Each number is 128 + 24 x the weight over its row's rms, rounded and kept within 0 to 255. Layers, rows and columns count from 0. Numbers have three digits each. The size before them is the row's rms in percent of the matrix's.

# q: layer 9 attention query, 128x64, rms 0.124, rows 45-95, columns 0-63
# k: layer 9 attention key, 128x64, rms 0.13, rows 45-95, columns 0-63
# v: layer 9 attention value, 128x64, rms 0.144, rows 32-80, columns 0-63
# o: layer 9 attention output (transposed), 128x64, rms 0.236, rows 32-80, columns 0-63
q45 131:139137078089111172116096161126123122092110151115087127120093082118136101119150139145136139152138096142096115121147141141110129143134118144115126136147163171159136141120128112099176090177138091
k45 123:163147163073064161128106148088120150105123162133089110128140133110127077113145151122172126153136125139090109165146140116120124127155118131117155104131174139120128145103130131112136097143159103
q46 110:128112116098158085099191156113167152111140135118087143125149108116117129133083111160131122139106112164092174116150109107140145189103135143118094122130157154121122153118114114151094127142119123
k46 100:147125118109153094104191173114155147123147123117070139158156106102114145120092107140157100160118137146107147115155115094133142164080124140107123097128128130126132149130143105160106157167131150
q47 134:112116139160132135135122124120159062138146152114093078141117110143154111104103134129168160101148134107097111142141122122118079125100111188151100136108110141147138092146160136095119100122163118
k47 138:133121169116125157125157135122165055140167139139114103162139138107179132129114127116145159108146126127098103135156120117141108121117120157160089139082138133186125096115119124095128100121163115
q48 123:140131152110130126128167161115095154127145124082113095159173162130123113161105105127101079117101119128134147138101130087173121171113124119148127129127118110121133103098103087183141148160139113
k48 124:124125136144133109102130181148085153134149125117122116124121107141130142131131139122070085144082144139155139132125114101152109147121106136142121086113082105185130110139150112180157134154083099
q49 115:118100132147139138104064193111108124152140128095137164145140161119111112104136172109148103132139106128141142130106108114129101117179130169098128133131168153178101135098125129142111150098136125
k49 113:122117158118142111137102187076117149136127136090142158144116140125121135092131141120148091114111108122148133105100125138151119124177123169135139178169142107151120132062148133145104134080134122
q50 130:119125130114194130129095139126143102097145113170143127126127170112130154106139105078110181128143118103114125114098158107107089131149137160144148161123109141109161108134093156108131144082127164
k50 129:120140123116192141133105138126123076121159143145137126117138183129105144118150102102156150142172111093122138128126124128105103127149126136149134163106106134058171121111073102120136137101136138
q51 114:091102151121194130141141156099119160149078152154097143100150144143140146130146075161125113109125099124129128148135105132125147117128105154131104110124124073121160120117145099126083121143114172
k51 110:113110098137164118150160126117120133175091127151125094100190153166122141116169105168115125133133112155145123136156089124126141066130093159103101129107148110126133106135136083141115139145121140
q52 116:165150121149130154143120133107149082125147118106096140140124134179119131090126147138125131130145136191146169131106158092123141129117144096141153132093122132082137154124090137061143122097136104
k52 106:139174142143132143107101149109152091105153151134113167168144141160140127113083098147109120085126094149144199134132148089129135128119134103145140129112104139102097142117106106103147100129147090
q53 111:137115155128111103174107125152106167105117141149115133129131111153139131079122185089174129135122155140092159119090114102107153132134093136140108088110106111111109159143131130138079115125151168
k53 106:114082135113154110128116105155145133098115131110142132136130093125172106100102154108137142102113121167103173112123089117114153169112103125120127120146159117153111150115109104124125125113112220
q54 112:106150145112156124180133156132096187097114123150128118123158134126154070144134112133078154155100128147110105145127057114121140138170121137116132156121142103113110107126114136098161148118133115
k54 118:084131116113153085138130162165118178090087135115144132137139132136131091161137111128087135164123116162120104132141074088113135153163108122113120153135151133126136096112112142113183152124108113
q55 132:155131109149092101126112115123095154152123188153128103115100122072143099109145132161177146134122122125123086143133121108166181119095104153178119154142117121108133152124129119135118139127091140
k55 135:093101109122145143094082111158113120110111141148120133108109098111183077138131127177134137119121113134116106118139109108159170132089113123161130120159147127161133175145152178131156154110117139
q56 110:112145135094149107158114120131128126128133138113156124162175152208162147114119119089122152105095099051134127138102108145139107111144102165116119129157130114151126139104114128105146099112121133
k56 107:155141103111130123166136154151126102134134127119168135123174148180140161101142108104120193119106107098107114127121100146132086145176107158115116103120135125161111150137082146110132104136105101
q57 118:094120125162123126129127108112130172120129104163092119153102165165149109075159110116120179145127164103119129101150111115135137157128141141151096167130148123122152133124149108118100133148059154
k57 113:066115109144145148111104111104113128114144119152099135194122156154166096102150104116135162129151138111102132101159089110105134119136129100109114143154144116143149159124117105115133171170089136
q58 122:112152144148106140109094113166123131087138137111089129158151141147102127157145106102117129134139161108120124096128084138051131122142125125137136146114137114136147073122098106195150140134152110
k58 111:153115132165099116113116139142134132121143111135107083149105159129109091148165136095131144114082128126120138112101085136098099182139164141140133162094137123129148082113111125200125148127128115
q59 126:132131144139093106144185147159120129150154137138129141134110114111117110153138165113123167164082128122154115075074111136121126128116098124125140111102134138174114145071172165141156134107132124
k59 124:150122166154091124145163131152110143144125163116113152132102110102095138149142151115152170160114138119160123068107145142088145105101104141122141086137141155143111124077128126119184137104108136
q60 121:150142091121179098102131133121111129113095167128160097158107132126102190113104140156128156147115101115107093155131115153128129151073148177111151110124137159116125146110147115119131167147125105
k60 116:160139150097155144108124141117102110075112132159155113148130122140143189133113113141119131144130080105126068165116112146145158147086162133142114082116157107127115164140152141126142159133124104
q61 133:184128127126099078078146134126144118169157148125106099111162112098126074124129072161127116123145085083108123146143148122142145142121151136140118152150151129168134125093105102122127140122126129
k61 121:146145124127110086100125159152120127167128146122076113093141106168125077134106088165141101140164118086108115136141134119134125110106150145171137119134098118197133136141133156158125140106140114
q62 110:131130115142099153116127107126160148129101128125111118138070130135110165136083112160122142116093144128075106140134102127146153132163116102129123127137140162110139178139066128079167141159147104
k62 109:110128124119113132100098117135151151112107142151131148161091134120136137108073099137116111099090139116089104142145131106122166167162140112147123104142162152115152138118107163104165155179180144
q63 139:116117160173113140118136113140100121113127122122122103150075179105136166106130133174144124160108097107151161140117132141146163137164112100135120109102108109118134116100170151088160176136153116
k63 134:079112154148138133107124084156087116131139159125132113165092151121110173097127123164127136134114108108178152154142111133100151111141120113138143124143150127141108091139162134072158137142174105
v32 083:144126154112144126091147135140134081132083100082152105157123168102143124114161128138183126146121142134140120134168158123116109165137077126147136149125133154084105102121120103117106182120122109
o32 085:134121098150140109152136124151139134118150185146135140105136124123103136108084134130112088105131154111148172126146142167151109097115164117103125126073115116197112128079128126114153087127149121
v33 114:137127109115081142123112160132130090108129156095169130168167127092142130128172126136120113161125142156132149135127126134104129137113131083090116134083160114137144130165144150156068105156158101
o33 109:159088142191145118120125120124107180128159148141124134121147131156103117141115135126119144101131107106127066137098164155167098142098130191124132123144089122111096132124117093112162121126116132
v34 115:132154127156177119131091138160124116106082149097118164114113134157134140136084166113173155140129165063106127139106087114164144118132136131134125107130114101169112142139135140151103147117107108
o34 126:136128138114094115120150116118064149118139116149129119119158124092082132084166128164115079161142133176126149124161115159097131148122112146144150115105124167069153128121122108119140127152154130
v35 109:103137161097119131107124104094164111145151143123115159144158164100140109104105148116112147093154114160138121165093110143154136127141112126174153139107166094143107130132123103181142114097098174
o35 103:117121092155123102128130154125135140154119120096118093145125107132123140162116099123142110133157112165087121107158156109084117121127129137155078129140100181160127101102159146088126131187161105
v36 095:154116093092087188152128176132126157125140125144150139138137129119100044114114109140155134096130132155102122150079148147104104141171137136132135108116108130164113126141135107127123115148128148
o36 104:142127126167164095128111124126170153133148131115086103159118097134197184118135107136118122146125077088124112117162132101148119132126144113120106146135096122100133147175107163114105121116112144
v37 111:121127131107149199117147120109118108109147136153167145101127168134148076148133134169140099126115144149139144160138123117120141145118134103149104095137125068135157133054135118100137119136129153
o37 107:138131168150104096118093120161143136137127151144155104144156084127120135133132132107123189111186111141106110129120104119137110081127132159103110178078105136119075120161139135146134119126139118
v38 098:143099171144134116081112122079185115127133114129140139169129124082100112104138145128120111112114129102151106121126152108132148134112147137117126097153128182135098119168104116203135132114124145
o38 102:116132106116108112154142132227134144188114144125107131091113138149143139122090104126141095111119117149107142126106147134128150140136100154143126104155112091096133117089150179110138131126114123
v39 098:128145127109115170085132107141157133109156130177136119117149111114118157147139116091133071151143133144128107113137117103150148153122148113155175118117127124164114112137110104078101103095193116
o39 098:102130136111147120133134129099109144154106169108154085182129105160126102120129129112081164162163128139113148169135128116113143114116108144109084166152120087121144135115175122115140135107096174
v40 111:123135136096112140126100117128098127115139107110164146162106165157125153093136128077139122187135108147088128132122130125142134091092123148154132159150124097154149123083112180146096128162130162
o40 108:115121123134146106135159117111149117131122151164109097061170068109139130144167112122102182115138141093106133151150109148101163155160119133097127101118140135119147122166150104107151122110135103
v41 107:111146107136067153142159069128155108155155103132132131128116140118140128165115106125122120159146121164155059131136103124128103131132123097121144112194134106121137166138124123128127174128099146
o41 099:115105134094151129145096159146124149089146134167128096123126105123114127116180187115144165150125111100128185123110124147133133111122116150115126123102118164122124080085156165111109109109159100
v42 097:138143119097157132135147122108096144108154109107110079143116120164158149180111146159093074105163128116187164145157106121112157138151120141116147107154126146114102109094123116156138110125104125
o42 105:087115098125084138110118170116145153155109123117152223114132118109079129133104120116137173134121155161132131128140153112133103134139127087136112142098143110154121129135111156103165139104124128
v43 106:146140162068109130154114157125152111102131152123116161134104156148091154165087113158132136144117092099131139132140143123125162127139081118108124164165110112124100132091107149147141135116186155
o43 112:084133132160129151067130123118109134127154123172173124154138090128165159096141132128105098090150164151107116142092143088104121134129170141149137120112142109123122091158156154100111109141124120
v44 097:150121148146109090132118185100137096138111128113094118144158171065154128107130116116122166167142135169141143116106122142097105128133098149143146116127154131096177123104138103127079124138135149
o44 114:139131099136156152110136122141094150097140120095160149140120139166147148134120078187130132087123100084140099127157146109138128147097123094127128126133101153177074127114148141143148138098144098
v45 113:087154105142145113143132147110130151121111189170135126091096120130133145106116093158094152107128121119128113151101138126134107176130141146093125120166145116121121149148097119135147082158193112
o45 111:186107145107086141084194119135106128130129109127097156163146117139157079148135173122154133124088104121154152100137148099142122085105117125142147129107153112130136118130150128156111128125095116
v46 095:181114119135130114147104137137083139166130102145113116123107157123109143142107110082104093105130137137157087133176168119138158164100124176111115127068121120124119121136145161139102116136094135
o46 106:103093113139106128127146121134173108132097100138146141154133111141165116102122120157149124136162136148139160099094123183156105113131129069130106086175140127138123147114126123139168099076150117
v47 105:149154124164120163127098135130133110110111099132119149125173107131110161102155133099165141142155109104144127107153124144086163110109105128154129157128080076118121172162163104139162097120148141
o47 094:109126152086150099137150106099106144135126141144159087110105164156123143112152092133112123141128137127123154160113144128135044139145147173108119114131161173113136084101103158141121141131116117
v48 111:153131102163120144140096117126146114070118084151143081124195134114101144132126114139109155092117151125121125117125140143134173156113153113147117150106183127159126158103108119096115135142155153
o48 107:099095120104112147132148126130121155139138174072126123144114126142157106066130139118143122143143123128154078145160091137130085104128123193130134109146110114112121138166160133134128166116144090
v49 094:140132123131136120084117130142106123124147156155124153138154136110107194088105112107123101112099140136177116147142122173080124117128142115100156115152111075160093158148115104149123102102127098
o49 092:135123131119096123103156129106140170128120107093201110144133150140145099135130137140141119148148152105120171132094138098180085140128088163142124092079106137124115143098157127121137133149098144
v50 101:125142117123104144143110131133133146083173171140108135098096146115157171116113114161082178163132109110135115134103153087131124118167111144096118130118156129147099155114091090141096137105110146
o50 112:109101148141128159084178161132135106127131109122136132133102087158137083114168138157129136076064126139138148118130111105134115149112112152151149148139091108144152153151125132120136081161151113
v51 107:066113127113187079155115127170146154159135121125115113113128136113106116123165162128113140186115111111147127177154083139120118165110140130118104146137131093096115136122105154125119142127104123
o51 097:162115137135124169111136075105130103084118167135132121109112135115135133104121127084147116102119155150132130080121159096113128091152103102158140089144136163138137127136126156129182117161146177
v52 102:104139135114155127121127095118122119094169091137171163142126138129116103131153155062123132106134154121135136092116127143142098145148118152111145062140157131135173112130142163144097146094147165
o52 100:117156150144157104139113142120093121174138154112097122081151100143137148094111118186158158146155100125098111119106099112121146143099151072153169125115126145145100107111126145112139168129118133
v53 103:165166119176131121107130140141095123092131109118116118120151184103115110069109128157103150145107146152110146151147097120175152108126165096149095157130164124148130127116132135173154130126117113
o53 099:115103121102108166169131119110148118124115139141136124143138121129121130179143145108143077111145109113100117094143121177118101146115096211149163123118087129134130101174131109135101145136127107
v54 095:112133108119134127154132150116107130160162134146146114128129127112138105155157098138135115155097168142074123139150110091134151093138161125124188111068108097084159123133154118148120108084103134
o54 098:100122138122142170132113108125145115115098117160114111088128081148130132137114140108111133159162088130194130135138127166115121172108093101121070137162139168160139120130119127129130096160108149
v55 110:138147116135089159127101143113156149139089111153159097155145146125102137125101134115180131155112070085180133129100111132129156136097107167122095152119140113131138084144134100126164111110137134
o55 115:159142107103152095137121159147132084103146146156126144127107135133180124100164115124061149134130146127102153117143156136116063110132143089130136153150093106137094123130168132120102139144112148
v56 099:109139120140111155117154123137144066159119126061101123121109119128123117128133150129154116126130162110146176094089130144133078162106125121117169136086125141123123125146181114118178129128129099
o56 097:136138086106146095150120150097100150137144139176143148138144168119133103158091109124105127117151128166121105142130133172146179079118146114144096109097151160140103132100082121146090134139130119
v57 104:088131107111143108107082121136139171133083174140075136161131107110110127087148122119102138114107142125136136145150190129156127098097133143133140139138128116131171083151099106127144142109093128
o57 112:186110146133125154142169163120144116155168121120144112150132152117117091113115142123131112104126119112131099138093127130074118155145095083114118157144096120093089101135154150112119137190121149
v58 109:138140138161130150089091143092107147156136121118143134131153140168122154104104158070092128098126112122107167135154134089148116154127090138127092135141118128101146101132173134169129125085139093
o58 107:129140148117148106156150143134146127122111109122094134118143135120124088165171088168158115123143136140137108101117100145115084119117151141151129138114167107150074090119116108092146111130152203
v59 092:141119100142136163112148179115129142128144108102116109107163137095102138136131122085129139146131155095107171114157119106114083184110149165104151154133149112130134107176141115124077094137134117
o59 091:141153128092164129135141123097168131136123148143130161156109121163140120117128096151102137071123067136189116131152131124142124109146116107149125095116110125114091105088118143116184130103138156
v60 107:149155168145162116144156118137169148107118126133152154147099141108116134170115108122114126150082147102121136131149127146142136091080114148118159134102180128151120127143100118094050124134108132
o60 111:124116141115109137105075147129149084134093140129123097107168132142104132123143114165118119094152135127135128143122126138140142132129184107185121103149083110100132119114190107193135137117122133
v61 108:114121111136123136122133127161115082081098094136093086134134161130141137118141157139098155159123161143117111174083125142130123137113138148149169130079073162151140142119149126174127104129110130
o61 100:150094130131095143111127104110109162171141148125173132103163160139148101136130093120127123124111140107132135117185110125131144107113111139161087131162151120146124115151081122074167135130150080
v62 113:089130088138116147129150110163146119135107082114125151115092152160109091139146147152132114117141126148124152134156084160140101124133144143129149080100125165127086182121075145133133117116091130
o62 114:110107152110151103146107105102126138129111190163127101121131140119129126138104102085184102155089137158127144141119153138111154128120134073159133184114101147123144138147127107114100149085135123
v63 100:111135126133119169136154109150125192113158155113118128132134111121118133166108128124146147129106136161139090088149114145150148128145139128108036138120122151142156092077154114125144136157135122
o63 106:149146135135156079095084157139118071091110140167140146123131126107121152134156135152124131133134099119126165184092122117119114125125096159115154110133126079119106150161079150137120146143151130
q64 084:126160107083160163120132143112111121099137164130101101128155171109093111166129135110126130115134137115133104179142115114087175128105103124112129115152121190179123114109111100158140116119108143
k64 077:164153171082115116106128110103105125126112118138089093116189141129113147160156130120093104107146127118094125147146133172087154128141122115108113135122141151135090123143131078164145088130104139
q65 101:118061143106135180155141121146143121139091139142077121157109143110141120128109147122130131133132160182185155126170091136151160117145087161133126117115118141111133121137099109136111093114120145
k65 104:104096111125118142135152164140174113133099180145099145142095147083151084122112092099100126142140137120160181134157126135159130143121106185118126104129143102090137122140153092137125109123126124
q66 096:176152122169063106140108099135173139114155085118126131129110128119178144119140141140143123112120130171114144104145119112137118140122107117108193134128126115142132137143159120071098164134117147
k66 092:142136093150116105139138133149144129127176146107105147131069172139159104105129150123150126101118163168153129155120119080133123125078093138107162119115092143154124114138165141093109151124100151
q67 085:133132151132126092166125160152155119135118109121098121151080078185114095111116135090110186116157128138141120092132135101104157086092120154155149124138142126142130138150115148103146124098112147
k67 089:126114130106123126164143124157178150135101098105104159123112089185121087114121135078119185149137112120121122102127162107120140102121117125150147146114124119099130127122141116147164098096089175
q68 078:164145101087098120088156146147124074132106129136115122090123128119130096144140105124145142158154129106163164140141107187149102108101137147128133102117123149154125171117165128132108122079131164
k68 080:156153179098125104116133113086126101156127088076139137089141125106119110125144132148111148178142162128129148149185104117142137107135122132126115121116163122126164133097128106118094092100145169
q69 090:145100122143151142120114156146170092157163128176135149099123140120155137089106123112129121134071148137083132060098152145119122114117105131121110113123161155123128147113171155145112118146114164
k69 100:108146124143140159133089117102136115164147191135115123120117117136061121071094107164116141127133153176136117120125145119128123125116084132109145137132156145083140143134140156137099111158087143
q70 094:161122095095141130116144114167131122140106119144129093100131120192105124169136100142142138134111087150129161174160155101133164122101117143110124119127126138171105117128121104113110116076108079
k70 092:155156138100108104130187106120117131128155125128097081103149166164123115115142117135132136140162058191129133160157115140114102122137093117156138102129147131136108091118097113132113123102138133
q71 091:124111163131112138135113058108123084089124107130155143109102170119130087148129085106154125150102144171138121133178110120109131137139115112114150120081161149147147133129111174113130114153123107
k71 093:124101147162094125141140071121111085056130174141142155123094172139120097143128085129149120154133144131138109164155137126114129122126128138125171100076142140135148129128136138133154105151116147
q72 102:087125114137099105118153121155108161081133088128089120110131136074128127147105086135150127146130136102143123131179109124160116155121105147160158138124077159162094140120121116152136086143136155
k72 091:106141150155065082102149142159145124136163091112076121140137117082128121139147090136153103155133166088144136162156126124137147159139109145152144136134100139142091149133153120113120102162121134
q73 086:147117120127113117139124118162139158096101124125123167164139107114190141152168087121117127122147111109130131105156121171136137133142157141127125139131139066078179163094133126154128122113159101
k73 092:129116130132133143147158101115112163076095130124145172145121107123151143138150156145136157101127141081133114095166120129178145109169111126104148084109117121125163109094126168111158151092149111
q74 083:155116096123082134125110097136088115121153151114141148116142164136093125131124141199156142100100136144154152131127130102127187131177140136138108058133145123138139108127099143111140109136144134
k74 083:158109087115096131137109123180123104144155112139139141104098169131142141114171113141124111119088086143128152117113129110132179107166145140155068112121152122135122117136157132111128140183157105
q75 089:155130080143069127124152082121120118141119100101139167082125115127178126135166098102127142126142145143144170131122125175139133118117144114153101120136148090130128119135157093153125153156177125
k75 085:132108100145108143145161088124073122130093143099150162114128115150140140066151121107148108131131180108157169133135102137158147060102128124128123096115134145141133097116134101127153131120152119
q76 082:130135121122145124115128119158163140168120134185124093184105098138150088123111138118153135111106139133135105138088131149159115153163123154077146138152137105128098146074159155130089147115110140
k76 081:144152116123118116143092116122130137146122150136145105169166103080127093093133130113128175151146112162127111130111087134127103152163092142084176138129145081110124140083114143132101135132128173
q77 114:136174177125106119117169123111107117163073149148110134086159176117125120113132129132130110111129124152107149116112139150113152107170130080133133166121119105108129145187125135106087140147110143
k77 111:103147129158128130117151144138122121158074161161186152107134183111117091145126105125122136161121109119144161115131123110113175110104126099131091150155115130140132148150164127114087115092111091
q78 093:146120129165141153149141119140161135141101125108124111099124102110166117108115121060126142132105158148149177155133145077152133136090113083139121113148152118104130174156139142119128139162165162
k78 101:129160105161130127130141097152132109146099190102098103100108120145126103084108123081119132108144163150192119148104143095132123108110086106141137120145137170120132122160115126126159115144145156
q79 084:129121150151127122172170112129161185124110155126098104144112090092127118114123112098119142102136173096157132091164154119155154105094096138139115124140133116118099146169130134099154092111110150
k79 088:108148126143131112148148150184190179116091161150110121097106099138171086122127098100111153142135170099126127136114147105135134109126113145129115125120121119126108134156174119147133072120127143
q80 106:090097125176161126153128123109126122127108131102174125128143119106122117184131111095138133124115153136168148134103106154135124123111139125183146121165118109137158120127053106153132082115150147
k80 096:109102167178122124123154112095120109135058139100140142108117134136140138130138105077123084093121139114156119118107139170186147094121149144153145125133130094101122142115091133145161135130131150
q81 091:093137146136132103182130116105132156137148153122127150185158113138158095150126141114138135122117156144126120100121107065116132145054114136111174125154134114104097147157140120154120130098113110
k81 096:121116146138147100128131149147140124108118126138118163138141097180199121142145135086126147115137122135086143099109130105123117115099093105113166114105132105129117163202152132140158166140116106
q82 108:180137100151094127101119093133130171141133150108135116118114120170135148109101135197162116134132151112136139142164125122139129130122126100152097124088101100096125128146087169110126124122183130
k82 117:153133069139116111102127128176181141141144113132151097105082114132163138112143136124121095134097120111147133119140107106109116148133123119188084160139097126139150098131133155098150148147172111
q83 075:139103122116130150148121123146122132122115114130072150118129114134115126149104152137128135120107110088135140112164121063138187141115126141096137047141155118148152119183166116133132133126097109
k83 073:131140128110105153158121132166115135140131107125056138108111149169155140142106158150127184139094104135121115126144124119121155119164104119122142059137148149148143119180177112126126127134124107
q84 101:104123116120139124125115115125153135123153116102155144177087100154095111132086112133155164149143141138159133141118092155139106106059133148093150133157100113147135162095112079115139114095141143
k84 097:122113160111135106079138129113160120100131096107135126126092100159160110093166155081125144131164109134104146113134120162189097139106143153136119159103141102151112132105139092112152128164121150
q85 082:176101123113111146122136091133133114165110127151128132129105088122111136104145149134121158084142121163171120138114126164117181094185130096128077107116160140114112116150157136140163112143114104
k85 077:120107121115130153207129097122115159133109177151136112126131114094099123083099106119108157128108109142146139149129120133122158087170144129100114122115157147110141111086119086153120095126163119
q86 095:137154080126102127087136157146120114140113130126119107090133135174127153103121132141121111113163187121089160122123170154140133148101128153147126118131064158150126116106130078104112134121107162
k86 096:124175104111139124092139170132151130206167091105122115094105129166137140118153117154101095144155152140139170110118108134103137138111114136142080157137104149146112109105146109107118150118122122
q87 097:137130081103123151143130141145105091121160102150137114154147136164131117115124128127146149109134088143143196068147139157146140108145135144134121119108106113148123095169135119111124075071136110
k87 080:136126129102100157167154141101137063133162103130128101136113156166132112071145127141164132118133095135139177106147118128135144118150121157120147129158132088090121117154129149090108094088130124
q88 104:132126157125095096140158179158153133110121085109115156161079114105116175125126131159120115079135077137132110140119123114153104140109111153147151157137146087118119129088097113113134120147160149
k88 101:081124136114122105142144176175169150116111104101127136157123124110101124128118189147136119111116126140168127130128147100170126175092137157121133106132122092140118138066087121102135137137109126
q89 092:157103130135155142106141130150101163114109128145117095097117110102108153103101099123128151110119154074131111200130135130129126127158126095156058115157132120119132148126108102144150154159159147
k89 086:127141127128144145106130097179108167161120136118128061111139097096087142105127103111133130131103156097148093157143139141113140119155142128140064138155128150135126100126095099136166145148159146
q90 094:075133145141097124150131125097150155158143134120107144111135154123109126146123150114119114130121165106071113108114133108093114102086120070175097121172147167111121131136144129160170149133114151
k90 089:092144153144128089145129123129104138156102135130116140107154128132116138121084128092114111116137162110088117121113149117129113098083120095140077163127157170111124144159157136181166158157094146
q91 080:142114132128118116114128123144124109126099121117106127132134118152122124117148074094112203123166128121129116147124133173104106126092153158162170139122109101116109132079133086169122181107125152
k91 084:134109170116135099124123107137148160138111099088144145140134075155114101129168120116139176138129160086117145083146131160138130133111159116126156096130119125153135084096122096153161171096134142
q92 084:141135194165148149138152121107157146142114128139136098135113110095143129146134111117140142141139110157139155170116128108129156104149139101124118168135117077117076135150115150067109152120156084
k92 079:137130141166137104147128118142136160100085188161143101117136153143124073129122124083179140117163106129120135164099133124159121123122116114153123126139075094151131103130099137131138085097140130
q93 096:125126098114157104078093105138107154149148166165159131102135114135129120122125109124111150130132115115159101155084087141140132182152193126101112127077131136140141122109141097168138120124135114
k93 097:131084131125157161103120092085117132140179135145133090139162117125128181123149108129143156132126081105111107124117076132104157149167162093134130133101138113127131124108101102117127146153172113
q94 082:089137086136115113155134138093119145125161107121168163135149092105137119145155089111141098141135099145136140075110157134147122116124140142186126146146134137142083124140136120158174100094169118
k94 071:094113182137130141164151141093093121106134108132131152134180092136143131095140124125187071113150137142118141122110150119160136088142128112154150121141144118099099188106124150109140117127133121
q95 097:152122076113169139105085127147098098121149156108148165119117170137119121095149122131146112128127159182105171104125161129122120134141129112142136109106130121111133078116098130165153134137154074
k95 098:122111131135148153118107105124079104127161163109145145108085149155124165081150126134144069109154104144155173098133166135106120133156107115116136143125163129095112095117113147141125144113160094
v64 095:111166115149134105134161094120115144138136122147085162151053106118124148118112156142107164132155104141147117130102144117138132134112109111183120133149134100081108121130176133133075136136159126
o64 094:126125136127138112127125141138126142154140130068172112110194127140123142099158100128153123114158131110108107117161119075133128124129130150074153099141154159179125125107090132095168103140112121
v65 087:159121154100147107140119117122123139156109111134077151160112185129128134121148136094141148150098133132154151067165131153143108152123122128184127117124099108075101125127132164146126088127123154
o65 096:111142107152127133111146159139112125105123131062167073121135108129174135105130107158109133115123136107082097184109125109133135141115126136100109160136131114169112172164137111128143171135153136
v66 086:121124073150117111142108143080144105135157126105064097172094131146135119122125142114095131124142169174117110145116140116146116075104125153099129139105145135132136092145159120129159147138091143
o66 100:119115142149136106109130116174123162162106166135161155083127114103122132104132087114143134112138106107159161141134115132130146146112129129143112142096142106110096135089075147132149120118212114
v67 101:121165117129123132139114130175137147111159080102164150142193104140137108142129128127131117103092141120116117132136182157102102128144135140066104149111134138116111092144120159117124153166154094
o67 092:157105155127125133128168109113178110138103163142105072122079135131119166126121147112113122135154138145162148129156066137119138104095119135185122119140105117143152140125124095153116087106114143
v68 103:097150165101124139124168138110150138129147091123135144186131146088129139117151098123116090128135123149128129132103083144143147091152095112125122131105131102164152139153096110148199109162129114
o68 095:142124109132153115099100118131083117124095146117109144091122149151162118130136116123107170112102141110099105116200143113121106182118133131142132134137093160153100115114176159133101155110148167
v69 104:107133110129124117126149117120164139172140142045157103072102144144149117134183155100133130170152128131123110130114145152138126151135113096111149124108150134112093142157108156140137147094098133
o69 103:136131145110127131126142118142111117133115074180115177162133105106133110098124091200104162138126136087168131138139108145137138104139125136098155147129122084121150104104155116126092088137147135
v70 090:187166108113143085142107129123134151138088103160157138126100108132128158164085122110129156169147100113095129133141119142114132143084139135108137127108104091137124126152125122087158145071146123
o70 104:101091103114107141119150106131128113134168124125125141112122138091166071118122140134125112101106131166164124080141105144124140107165122149132118157164165167124097130152127135159109069168137144
v71 095:120153153162170122114163162145095137139177082117145106123165103127149132150123118091089146135109136140122132131140120142069099123147115152122143104119136151095153122170149102130132107070134118
o71 086:165086128103093123138120103095140105124093146158106107120127157129161149134169156124142113143111141137098119143130137137167135093149158119130094162127129074148093131120115116169079163161140111
v72 090:114136142166104089172082129150156175106124122091126098110163136093168096177136110148132138108120134145152103135134120136099110127105123109110150092101125190121150146134141111157149121127132140
o72 095:172137114073125204122158132154119107108100135113133120135091124131109160111120139086120096150107165105114131120137130148127143158174131165136112132158115085097106154141111138104102137131148132
v73 097:103130122133117154153147151104117121140183183157096114145111122133107124131144095141134131098150084144121165135161098129099119131113162136123093104153114089095115141170180152165119134131145145
o73 090:105123149151134086088112126159133125120110120130178111109160114147161140119124141122118113115114181115138107105080149088162165127140078129176149145125142132145150100119078136111151153128111109
v74 105:099140140129130100108119108150120132145150133117108122114100107106149132124144115135130130144101165159175072084117133150139139091121077137152120140140071147145119075111151140150160175096116120
o74 105:131124124146128139118144156133170134110111135112122183111154115152137121149117131129128119105167074091083116155169136096169099160125168133133142112099145079125132134123132068116111124157124107
v75 099:119143151089157103111174144096131119156106145091096149139136118101110144116118136135129151129122113102156188092113085126092122161132174117141097151088136127125131112130121158160146151146088157
o75 105:081123121157123123105071119158097103130127103171168138135113122137148109157147120165141137124131150154121105137119119137183137107143098147082175116143104115129105158129125084131111102124173139
v76 086:108151128163124163132100174154100137112094125122101105149150144108139108097103114111087133128137105105175125126115151128100130146088113145094121095139146182131156129144149093130087120125101079
o76 088:170116130121120155181144085105120109093134149114131095110112125152085159147115141121161101113107191121080127135147118116122144156170121108154127115106132091102134126098124129126150129155173147
v77 088:118166148095138130150120134140124093096158117069079155088154129115153119127140161130117129152128130129165133135131091103102082085159155132169124120135115161152108150115116136113126165137139088
o77 087:120111105149148113107122126119122134157089117179169104138085128127119130147146130159141077150119095121120124119125186159165148118090141169100121119134120085105117117172149133127125134133083160
v78 101:168124142151106093104123157157102166115149153099124118127127122135116138151165145127105117143138163157129092137123145126120108158141143096142081142108172152117110150179162124118065102093132119
o78 096:109161131086099143176128097118161115130084098122128105115128145116121141096096136093145147133112104125140172157152124152108158102120134174108162107096121113125149145092109123141160176165134127
v79 088:077150145145116121113130138119145146126156158107088119154127111093113091130132144132122148066136106126149153138155195133156073096146104118136124144118140119088120131156156131173134114151126107
o79 096:161112148113170133095127102143147124142117128129171097112141141132134185123137094143146134141115149101104071149116070111107141137114147146146132086124125128154147156130089179084136146111113128
v80 100:103115110146144142115113130121144123079122142095191121166137152150115115123113114118178149113130095139094160149169099094121164191132108149146134093154158127127130111089131145134130114117112137
o80 102:143129135088125147136153175134091139180155113115056128114125108126139136129143159114143123131144173097137094133083163156152116130115130077116133115117108153121152128157125121091098099124132153